Part of a small language model's weights.
Size: 14 layers, width 96, 3 heads of 32, MLP 320 SwiGLU, vocabulary 512, 1.86M parameters.
Architecture: RMSNorm before each block, rotary positions, no biases in attention or MLP.
Training: a variant of SOAP for these matrices, 159M tokens, 4838 steps.
Each number is 500 + 40 x the weight over its row's rms, rounded and kept within 0 to 999. Layers, rows and columns count from 0. Numbers have three digits each. The size before them is the row's rms in percent of the matrix's.

# layer 7 MLP up, 320x96, rms 0.197, rows 15-24, columns 0-95
098:505488567510530500473478510519491473519496455469501499580517444460560494508474432518490518502476537426484476526563525502574612469526533578500486490512532448438502480499523529559541556501438482575489499559516542459467466555405535535462531546489543553571465472454450487473572533491498488486
101:549495524489526511530488428503510501480446554516568429520523441490528522505491538561562464548471553461493516493550509508560471514448498400537489557474515460513558521457490464478525449445543452518464542476514502425419511535386441484483485504551505520501503453478471414541497553458467533512
094:478496421511557514504490534479578451522509530478573471516423554536492508439511510466432545511488539477502491580511511489482458517471495487535452433454507471497492560415464537488485492547485579404519513535418440473474484503546485484484485456485536498516468513517536495628527496482486547438
094:483465520519502553537477471497478459493494421494482517400446504451506506529484548540504444491549515418558427473528489447476531456536513489540525447489487524513426533430473538476395478515537508432562544491504473546491485545525577525484573538476470507573474567488487486541532512485468451442
099:525538479484553543512501444516553543475472507542513470496486410542472453511429515514494470573546499529548536512498567491508470512508442532481480525366557474538473552439462484456508479512461548537478561520497462495485519557425482502496513510562498591548458490502506556517547605511468488503
101:467450485522528481450544538466588460544492455590511485507448460568497442479481469509516502508532496452471509588462516505509510509575563415529535547562564549540579516512502489497419517498504559486513551554488472442526479497455494463475484578607521499512491506522462508519456502532501537490
106:502523516471539449407467560563546503526535520518501533544510503475465517476537511541532431518458567523550479527494471491489552456497535507449465490470559479582536548513539526552543499481475439556436509447467550472559559445504477464556484521535570586550529473584546473534497533472533501472
110:429524451494484452555503495492507442501548525493464446509519479515433597507514446495495587551451495447578561458462503503533556516496461430537529563530518453558543558484514483528477505489547480500501468481491468534492542536467542502485520592465488537584485510470483538483461552535606500524
107:568418595509602474473508475504602464504480461467510456565561515554536453476507447446457431469508543453467446555529499534527477426548542570566462492528527456496469520510496526537504509505440488517476493474568486474549550523440455477491512528489472486500483509480473537526479452529485506541
091:495448518430417439551472440483473485451478508544455467536485618515557398460564520540565528492558517545485479584537496526540493498480468568447519555554523523478493482474504515501475504500505523523502538477548487526534487491473499557503498533528491511570563539523510491421472583504524492543
# layer 7 MLP down (transposed), 320x96, rms 0.191, rows 15-24, columns 0-95
104:488450490532541428470566477472548483487510520443468449509448457594482505506533480384510545494507489451546439508501465464507436455512442498495519554500547465447461441448442501472520492495497488461487479522442498488485466571534517508524492546485451478474494502544573608440512490502509464588
089:418480495480473547508541489527507489540512504511495559483522521538439536496487464581502504519529440492494527432461503506526506462484413496472428461509565512564403414546430537488525550551462547492467434558438582519520468516508531519503458455491477499456542471540590472488478484536450496515
096:510496370518498509472469560481496487476522486544489551496499401484475474502488542473450507493579564513542469528485508517504491537495452535440503540507505489520463545488437488448553556455485530511471458509468505425543505462561470502500560583485452562487483466454564493435380501515516468478
100:528484570491492534488454567529506498417428541551555447521394546457473523571496566567456465504524520508508460530439469477462521512520503500502606498455473512561469529512475495476478503510439534471501457522466570558471529520503533523484544526516451558430471533438450534524499544470488458514
099:476471529579507503506482484507493556475482542486543526513432535504546493465558541473457476520475546432476499537582483546397436487482490504509444482537456491473459462508489512548510527497568456493525419505461538548591428560479559562526494520478527526438478572505516408524492446491489526497
095:478543444445540479442442512465472489578481579478513418541500575414513491492501571506515442412506477490470550493503536529479520464496480562497487545496466452527500455454487540502525486520476488451441528464496518491385563512514499518502463475480519491515518489511482541404532489514483476388
105:436512465517485481517453462508452554499537528487542600481470489482422598500487477529466501552523483517444449558547553488520475473443577484518510452525532462508424509554523555507499519493544560470498477544503496527491412531485456486450563487492483529501477553530425398524530554489524527536
105:508512477522503513563557456496477518556517528496539510548581462514550517552456462495455442488477519429490500562549474483482492453528516471462499468470476524516462508468512472525433601568489462541507470503540427541500553516454530508496497557372487580474439480502449543442479438503497471550
104:591527502557569483503506474497492466536552513492511494457572493504456391498498507538488439516573523455506518459487506520447404544512549488429516553537504447498482482478425486478520556510527489563511446468575467509513478481509473482500506572508593441501517491519515403549522490442490474516
093:497544447524499441455513499478437501479532489537553491395457554488470550495478547499443453498490537507531485449505558489458515493543479524548491489541541453623461479557506478419436491527447511469566516457424569470452491527494561458436479460499414519507514490538514526548512530498514485504
# layer 7 MLP gate, 320x96, rms 0.213, rows 16-24, columns 0-95
091:467570432507531535459387450476523463502502591537457507500559484494414508535497502549557499474486445507506456467512511547469483571508460473487526531519477471478468514517529502511544448474485497472454450487420512528506553516566395480453509443571549544508504447524512492501555505447512509431
097:539552516493481461471423523555431508511518554578547619509533470445524513471509531500501516421574488512458451538470498484508523541498506471517405540551466504532490555527513465535485537501513526478468521490490554524506468487512504468583525452482495551446452549506544497420458492595545479539
095:531527448477488512563510458468482468570511462477535502473577482446437482518514573515442605558552521529444510495468521539484432450512554446504518499509499539448520558469558459547543511537603499527506520511462504482543451538428461478559559474499520565489447507460482503519491479551541483533
104:456510424598476440449515507480522509554495436505465567465563455515483539557436526501466561455479539447539512541541539462519436497494449523527492453520511560522464461461487451528538530524511458526522480451517498441522425548490457465508552438494508501482520502511552413453441490486459541433
101:549528540523516459565510532414472551515492565573526553471524449532418574483512479526501543576538485537532503513466486506548497450493510495557470487558453515484515537590479590490496537546526417518510493548491529501487522432559503502458555479545502491462446434460510498488527470497427481553
099:477529500420492497518457544543520484498512556480522554520498476519551552495526473452512553464495518483433493607541521503504512539537565499444453551579508480505471560497544483509471520528461436479446501486412482475566599514519463478499478454518468589469514439499466461437452529487532526568
108:515507469438485546521459460462502572520534495454448587438520500495455555500509425438507431511483526526544554572469487497570450499498521464540482449511437495537480529520530488496487499554475469463530549509536424481506465454512485512492515397509420560532468469488522494482506437492484433594
102:522508480482470466498506415563500504498476498469519486477547524501428469527542434516447516514439519477438504565505544404448483455502495448516481544473491587537502514495588509500558478457510427501584539513506544545514471509529436516517421584524469599508521526449455484489467528525500522534
089:501475485537424483510575473478523494541440501477504500547464530550520398517571528520489594530489510544489489502538487453508479510443517519495510534494551599440464448426496497603488453487509511492535537456569508511526472429491449567546494528508498563510554507548475441506501487558474559502